{
  "num_hidden_layers": 13,
  "hidden_size": 128,
  "num_key_value_heads": 1,
  "norm_place": "pre",
  "bias": "none",
  "init": "normal",
  "init_std_o": 0.00922,
  "learning_rate": 0.0174,
  "beta1": 0.95,
  "beta2": 0.95,
  "weight_decay": 0.018,
  "warmup_steps": 53,
  "schedule": "wsd",
  "doc_mask": true
}
Each number is 500 + 50 x the weight over the matrix's rms, rounded and kept within 0 to 999. Layers, rows and columns count from 0. Numbers have three digits each.

# layer 6 MLP up, 320x128, rms 0.274, rows 313-319, columns 64-127
469519429471592519558617539451465505550512572463474502419461487474509429488524536574536506473438504562446440415528580571518570402533571448511534475450481491551540446463508548508502428412453465
499473434583537537419418493631560476469377570439437432453523551597578503483445468511569538525574495510426498551473598487533550449533483517525524492501475400443529522497487489437481564587577563
460509473562503464518542461509647433546540483506448470509427454511581531510564593426551635496533428505451578471511443498540465573572460421510451526458398389515427564507514510542544550405417456
585493483488505530617515504436525421452494464475566545464528457524497502483526480569496483406578539620475472489573508506482502474413465567622486492529571546533470553406480528484481413490507588
470488502606516475414481503390539457474483494576519471466426576552537474491570596418529419352547461497551504527505607511486553464447497505444492516478363499568551494496548480616437543551595508
555482567555417481512460445530509515516614550578473478595602483527544482541554539519436529499493471488523538438538435511536536462397453382586531457452427528474546528514573472451463464549559493
499518429506504417554560467468538514418492448465424554530501448460476474431606535506626522537535413573506532500512562502542523563444490428514454451517516451511459439391541503499512443475427514
# layer 6 MLP down (transposed), 320x128, rms 0.27, rows 313-319, columns 64-127
554620483516504485454516502492424480467544467379439520511497471529420484543457544514509516393519438553405532517500494523476489410541554447490491551497410442465532518480487551400469504423550501
469478415430537496514553420534544485452497486510524480516569547472483431533407469404475620440486526425521429501500496468548530513574447401449487421464505563518542508525490536551416497467485425
452563585543480552482526637578414525465450538538530434494560473504488496496521450552553573482571435502508492450507570516542519452425481503516527434587458437460540384544401410597585459523542562
460504543564405516529488494472490512488493523481527456484590507631416530414546500417483497463500549524621347528491516489407452511475440513550470491579484446428449492389494545559420476477453548
475643516582507566475459464510470439451528440504471585568441548534436457556592547481402548487541447485514449540476431501491506489441513551481448647463531485441475449523445463455600527462510493
434596505456504522446486465420592519490495550418496485513560449621466447479438451530440488598458602530418538552545517568516481533491477525415449537590418537474549527574538490529534507520396570
468576454483490419513493552524540384507534475601489398478508511512535478472442439583482419494408524421600569554562536468462454509518569425502480426497557584521487463439529450539497560528395553
# layer 6 MLP gate, 320x128, rms 0.293, rows 314-319, columns 64-127
563557536555541531447546491576530443397487510452520469543472546521481548436539419506453552531561618482512523559477527556577513583438542505573556505530534519482499429507527403585435441482583593
451432456478415403599489524448644598423497575535617513509521561551539453523479502450431575471462462457458551496507621525469558498485428537481449516606498559555540508466490488483452486528486439
514511532437526534505539442501453479539445426484542469549491494437457466578497448433418467435467505564492473551555439454496529441565421482579466497413523625425533522551429457560533443446467489
489540508405455525540548464451435537534516502533465519517474573568434515468528565463520563506495513485493415454496586506332471516445538564530609504589544498625532460503449546464615500467452470
556476375483435523468539454531523519476468392521493503408604465510513497425475547512506486466481623438550479443478583459533431475487443413447563500528514530535583509574499504447490485440363488
526490527487518591507501490547490453607403504529587545484434456585472524480485473523445471538532608478436458532446483499627522425474472446472449484500507477464495496402509457575568497409482500